Weights of a small GPT-style language model, trained from scratch on English Wikipedia: capped logits.
Each number is 500 + 40 x the weight over its row's rms, rounded and kept within 0 to 999. Layers, rows and columns count from 0. Numbers have three digits each. The size before them is the row's rms in percent of the matrix's.

# up: layer 13 MLP up, 128x64, rms 0.358, rows 79-125, columns 0-63
# down: layer 13 MLP down (transposed), 128x64, rms 0.563, rows 79-124, columns 0-63
up79 090:467504527496492559476511512480561493574525543479562487504556484521479511466631508435460495453487420484481507493578517532514515473554517543472472516477479476472516516529485521456481443395517570
down79 091:465575488476523490468511470457464524460477481529468536484451545470536509563379573486458510540497543526462455477477518542513497492502589494471584531455476470477510481536491556454476574543467460
up80 113:543476457461549478448465426480485600498488516460526463540560536495579485477522513489565526575498561474499481525506502525547453477544481453492544552484471489466503432462589489502447466465472547
down80 126:451518573518537538444487460466469557515495558509525527464508544533543493500480455440544517587519461485516524493499557464557537436456517481512590534484446467537502462471518448552516471492460595
up81 098:531491455575473515583510468443537426497513527547501477576539501489502501479556492536510510510515505539513514545558450530505488497512508479523493571582505515556464458491400405548502513449514445
down81 091:534495529474461503528469552480443541532553487536501463500497496447508571496463547527519478468575514534577468483538476597464473481477547559420550461546482525537520493563530541510452507495501406
up82 101:494474474480519470545456491429581463507495475548494448488561535452551501540491495457479445527446536438502439445557470530516507491583493470533524504453528565550474484447580521483534526491580508
down82 098:519524446545464563535454458441436435459435516465476476546553550505531504515486467516470475495446523610512489548509549492422487444518533477502572456521496509526483531467562492451531506523448528
up83 097:534466515500499505515451592551461543567484549493485518537469488485534537541474549493509496574487570508578448499562534583451486410498497415477522543495521488457480525503545515459525454549526493
down83 109:449548470459413588456432497484504419508497487496493511498545460486513468523510453549487536454515483502448585504554493470492535481517554589515509488478468567537480486445534451456463556482545532
up84 114:535575442431501531490495564569476518553532485391524455497502426509528546474470569519570476507488590459495538488499457492426553480502489508496487517548534503499518539456455534545506510469530515
down84 121:515490541576422490510448470508502453466454512544528475467486546452464433537529525567529507492490505452480516508585484565519444564473498471428573536511454503496540433448452556509470520527462519
up85 096:476486567557470487480483479459497452480581520498444427452570466583435460547506573520486482489520456542528479474504532581533489455568480475495493509462456477568515548476532522452504494439503489
down85 096:510472486510531482530467516529525502477398515431599515517506519469563495469412522510504548515538572470472489515467527465465528540421554540510570524498493512460489427548460492486442421490516506
up86 111:522439505475443494420506535591551456518424517499477484529504497527465522532522527473526484504501523468498559442503456493473538475550424539510515445462455573491457463535425491462545574503431509
down86 114:488430512547451468505496441479492503482445489541515591437436565455468489527560543467505511484559446549509512485550452463549480518450488508545516444421498507436485486517456409469534517482511488
up87 099:499478482469493477496474494544460484529503471467521454520468586417545525495567515463530513566537505407504542496582466528542504431525532523491574460507506507430509441548411467515556489495490520
down87 095:483496559500424399497546493536566509519476536500436510460487461468471461522516525527412492535536527531502489479432455487534516563587441491486518504451490503509426539539536513436474504514564461
up88 107:536448454584514463494447485548434451489511515515472511479445483504450500421577584510533579473485538495500496475568481514488435458515518498495523503491565508472497476477512507528532498374490463
down88 105:506425509429528465575545506472547515506484488539567486493526509476525525541507481454483459567521473583539438428527490453515504516468603501458514513457508473485488419504523555584475508540487497
up89 106:510451467445522531592434502476511488494522557516484466446573479453428549487501575503544520484448479450545513563473446504491512460465517545523485514529424493455501600471514514513537474441485523
down89 107:514445472514514449490519465503451407509466468555565435490430545516528454457511515502472464516507480452476489436503567506441530525507513506528529457574478454473492537540541587477466451554563538
up90 089:524510500528517493485548472546518528510476479441448434526444554443443576469542556556573509519547551509532474534569480500495426574473498478502442510475529528462428517524460435542512522541524504
down90 089:550458464498531575490502531489512445460572513518614570444442580551509477511452489520425479493518515485459566484524534481551483465505435525493458455480547550493455481435500514495488513484501467
up91 104:536452479509440520446503533484555518492484536450520472476543489472451484469418519508457638448529516508526493450465532420467518500496486483507498521519468468491543403577468482456502537556527519
down91 119:504581504494466549496466498580526430509519552388455461470575471484504463506501539531572480528513463514546531513502417485499487524533519533473560539545532554506500485480535525467454491501404502
up92 094:428509464495467516475489479444452417540448489526485458493484521449466455411520523477551502479486458506469488443550485532494528530428531407537412535520494524511514501480452520481466521423445447
down92 093:499441438451501440416527490461491531536504561529496432549512493507527487502453411446534474512532489554527495534451481414539512468510476495448536465525423444533426531523532538493512484521516442
up93 100:454530420549407519477518567501530482567489495464496467503420456523498549511496477509469553518490482427510509550535421478513513463493463469514550535471581472549449535537471496480515489452580536
down93 108:539522504490506411513565576528477448433474445539427445563414479507441471535511498496491473511499509432474497498573539533448562434527514503545487508541465493494459476481476488472510510543458557
up94 092:488457449479451497409491543493543537471513538475522485629511618453508476495427483459558444452523481465460515469484503514469535504517505559481468499457517497486530494462418520519525493468496465
down94 092:529480515404435498568541458434547520529501509543460477511514557502499533494504454543463537463444490481522460511485557464536527548489495457503444463582528580503536441560424431495504486502492476
up95 097:449507474436410555482475567496450577610503528464542527496485466461479483459428515530479556465436501536545444468483531517511503506517526510498587529484484493492530510546516536528566482466454494
down95 100:499496521534550537527481458519492494462487519563569536534528501399516408415489546604450494591530519545508502477457501510486532508487527439552531489482499472543540515445498520447480485464518526
up96 096:547548476542510540484452500498511556481501447504459472562525538598399510512503455470457553484540487481476504538508453576439487491503502462424476566543490477502495493499420523515547463539487428
down96 100:510573501503477512516547550485522502476506589461482591550490427445479555591482529502491504451491552517453518425525463502529475486464525541491419491445499477456475495576505512496426499473461516
up97 105:516488446500608478543451496518485508460475555502465499507540519434565560514465508462559505474468534477465495508479469472461500479520493467480505553443549522508523508608460529554490470498430392
down97 104:461487532449525441488445496563462530552485457527488531468567533501551524527407498438469537420466517480516504579522433462466493496516504544445515522567532497501559526537565470471469511552537467
up98 091:487457518461482530464455494483461473460552572434581534553488470478571473461427487474470479516474541539544446522600468546483551473540495465545526515508505445486497552502492562509585499472478491
down98 093:520495491493479508498527487470523433530505529526468632470573473458441547533578549534502495504446421503489491448537451474515511422585492535504471567467532502502515514487526518522479442498511442
up99 098:455588462448457495542446507507470505538480507458484442497513460477551519531506470440528492493552494470441435526530561500471467487551575437518474517508455553495486404526515547554480487513408483
down99 104:493459532475535556546506423486550430488507510500434514554462530456443518425441491506484518477480573459583471538482501518539497528467441490459464487552516518477498477495492505571530500521612549
up100 099:499538487521514505457456552490533552480487572466503539519510543456426480589439557457511571534512506468489481489477478509527406562436539536480540468464474433440513419524529527497485497498450478
down100 097:528482506476524478473496503472498477501501416505542567494550632507502480531525512516510470530414522508548487504501496502478519546426526497463562520532599490474550466488496523537534505487440611
up101 103:478486513496488502543487536480437498516424507392451480490512530489500499502501460547524524513518538483541404502577418538520457535533481524401503531527557520433486528511431515514514527543511427
down101 100:484485544516489556518532491451517493479506423558487451503513481524477552576514476503514437418458479473531521487470517471518585510500500486468538530441497451616535538534522562531532470488402482
up102 100:531453463514534486494473519536547463487466445460506372515539454569518526551514540494523428452538554522518487577562460452536521438492498504522512536502486552542549481451551443487480488542533496
down102 104:556518559442432562466508431516489559485500528452523537463507546492424500554467503534499440534460439584579463512483472502442524523494464520462546523528505538511489492485508468444501490444461422
up103 102:516564522488517569486486583509559421520469522528435446502557436533486470387514535499419456517486475508545512468478509471434473503523510500498518546469496503523562477462498538468495463417537499
down103 098:460493563478514487468486504538484563504541571501497497489483444465585508516543461499506529495498584498433573468525546458534453514463376523475494429435534509476467554455493525472534487495525466
up104 093:471474544507485537495496562495506507569502520487467433474410493478487525521576523527516561531578542513487416472459558514568498503520575545468476439490450456454540506540541453510574489510478516
down104 083:523529585462533490557542466530528454510580540564497486542469532517538455509521451514494534486482455448557538527512440479433495425499474443506488577496478449508512450537457444485470466548461558
up105 098:529502462544547504439475600508451539510465554565458447475481545455520455475560483560515555511572539426554486499512502503522456508552500494494537614500467525449487509507510486513512432487498526
down105 094:544433510489550481509477523496515542518471504498487531531497486514486439447506473479417518523413422429479510603468529457527446536512580484505492459564483495465469504589519516500432462472534517
up106 092:530469490471492582512479513451430531462529517519563577493443499477408476551499543541466514527494491543610485461554421521489468453575490500516487565463501524519477456463486487479525454475486491
down106 093:492509566501460497437516488474552428480556481530543682471478498460549487466489456445536531525537506499434493526513495490478523487446482507476545497534503465503564540498502473540488459535539481
up107 082:492484538528492534497457533453521540519542512454524587516528536463483401513452526513528499519555457535515525537554495544492496447569550427511544548472527467470525543474501442504622464465515511
down107 086:495463479441495524490504515474501557492462491531506739506463519552477467510514511508513509475504524504540513508526505553489458470516466482495484487495529501444513462509474487504456520533562516
up108 099:479475471478561465484502464491497443522502521511564478496558533575483525518570494506613493477499500476560564459501484496537487469474466430505441493540499504474443517554447407517557506415474490
down108 112:484522467546441537474500481478435487474490554465489500516437478502452425491532484514437394503484479532532456494537513520425569593451468568521479512510522523491512466505474471512538491394474472
up109 103:458491468501512505509444450456491546460466516456523494505472529438520522387530481461476473467533476499458502542562474508493485472567550513553546565499537510521591476578446517427501444511465449
down109 091:528535496557479476536529404536445451543544464442538464471495525531482542506479529553485464427522484518481499539423535529537502473448516501495498480422530564470544514449432511484410510451478550
up110 105:460455468499405542517457487494596449517460532429562479494603512477445496482511447489557507431503512491460500435492414535473527495475484495489507538522514489508478493568552507473490488441554502
down110 114:495432495513440503513487507443580465468521452502435500490489445494448528539454489543460546466468482571498491460515465460476419566489446515439581491461521473468440474531484466587481514451501510
up111 098:434495549530562450490453516549478458470494530416522475544551499458565454511536485496524500544424492528528461494557493517514503479521458515513523505496463539412456454399438479477526538468557543
down111 106:490482446476434487533539533509479445541512583512506579524461541516485499456542488477442488486453583467558570485475553538508432477518495491478453449465508393517483499550515495448441456493481501
up112 106:532537499499513535547482514535542520514544497432523492538504455552481507456462539440437489530547548542506370493521454584531537511519539493525509536487521504591458455427487440450513512483509529
down112 094:513555545559468496455471537449453565507420480512463512480511461534459489462553483501522483390532454497533471545515524538447517460454541517512521498488495535541494468563456525455604460466473447
up113 102:569504471536529587488501487420522501421489486469445453546451444484471525507466503500472551505534495470547509437514563521467414491519454471526519536507472479458536457502482500505497466415497604
down113 108:573399451543482563478497526462475500442540459455480508480555496523492482454465444463485449496519491485511502435581432504478516492498459506446553533526519505528498478503435485513497462427392504
up114 098:533533481520473560500514538469488492452551563428468467539556473416486476534497500550476561531437435544563490520431484491456434509471535570493569518485470481490470487526448485504438439495454504
down114 091:486456497531463454507470531499502470493464486547532522496467437504523413487574468571493486512547517379520466454467521413421558465490507474484460516514495487532506508442524508420481486462562533
up115 092:502504470508494426552488434487467581436420418411522468450487572585549445458507465469508516495503541547534456524560507482486470487458495494551524477529469483491460485483454486522524528448502500
down115 092:544476559494543431516520517457519467538482515503558486561496553526420524435461512463556557481577450442465515500481480454545516440491463520509506556494451496493554514528552526587483553532528448
up116 105:522512465500440542484465503477571488585509540494519476469467559508501530458470521485573584508441577548469534519504558469518502523520439505573527472404570505559509529479500473544470497510485454
down116 106:567466440528493483452526545532531464570509465475577543473389451531522543403492498487531515536501536493493520494505576485494479471451502487504564511480483487525495508474488469573459442497511593
up117 100:477468519478497498431470539463479494500559501554579508512515529520442484478493525484550527525517549460583476435484551581524510476495462533518494476470473559588467509548467545503542556576446431
down117 105:494505437494484516587570484504504470557429546456482539475499460504546464534435491466480533495518508516476515521536452459479474481472546460466424473522549544456507475586543490511407499463591493
up118 098:565511495478537474506564501471436543465481483435430487436535496549568500520482534407549493444502524548511498525497397490543533465494509485545526464416503428451512481552504496479502467511464465
down118 111:494475464525544505474515467423522539477457488498449494584475523417555565498433493485459502490482539455450505553582502524482449462480568534498520514562475531453513507511499544545517561534586543
up119 099:505471541553469486461461523522491542456434408472536381556568493473517497491522523510499522514544518486484497477521449474475443409514528469469512550462527459440519524494460518462447582545509488
down119 102:529465525479474548482468405491505425475579468630543613460458498469530532470491467537443483520520477499550476507479537524477512539468510477530496530523463514560453527539529518497533491470479535
up120 108:537515518467457537447474629502510520561470497459528471484548497585510531572457480541440482456494445494497493536537443494523521575527490578480490494488454511450495488513444521490467582534511478
down120 107:533462455482487572436453536482494533483545494489493574471485568469547469473437481555461496490535553473501411541463436401533438506562553548455553514498503519479510487503490524455507461507536492
up121 092:530493537500457609500500481479473510538564515464501446569487547539398544488474485515530528570495492464541467471501442525445555521459524555501506545481516542474550562538558473534496524476562452
down121 102:523478492496522557526534504546556432456526470512550551515559483581549556555549483476482508553617545505448493523482511552534483538491468514517498434465528506474478582466502458540543506489457455
up122 100:461515483567520568559469533506489503497508519528533488488525508574515566508389534501464519586475493529414465484542545526410541486487549473491534536514509470532571541465458510510491499443527549
down122 098:471468473509502527471537506536576490561511489502501495498426523492497522518553498403584570489489500535488526478446405433547531521525554522485501565545515503584453533457541493513546492509439533
up123 105:471486477481454613522563506467496539451449501489483518511518490526539492435418573470535477488416573470547475530505439461452436511469484475538566496515486475525553540542471508516434526515488501
down123 098:556486510482493447438448470513499512525548520435419485487484490500495462540504468481520518536471480492518457571538492541490497505391446430495564527468523575514492569497507425500487519521464601
up124 095:513478511540495483498534541531535527574447498436461540472506505489509535453529478495531440536431460493551448453467535597530556510467441468485445485501496547477534514524436594499516471437558541
down124 089:445501550493507566461490470573507546531517566532436501475503466508475434483469457434422474488533451511493477489467402506495542544527518445472581538495426416480537474491472466470501523489518501
up125 099:559527494454518482545505535514459507532516459491462471584528533517546513469527485468523535549505496521609551562481560485484553491504424435448464491455496465469528561552424502493505455426512537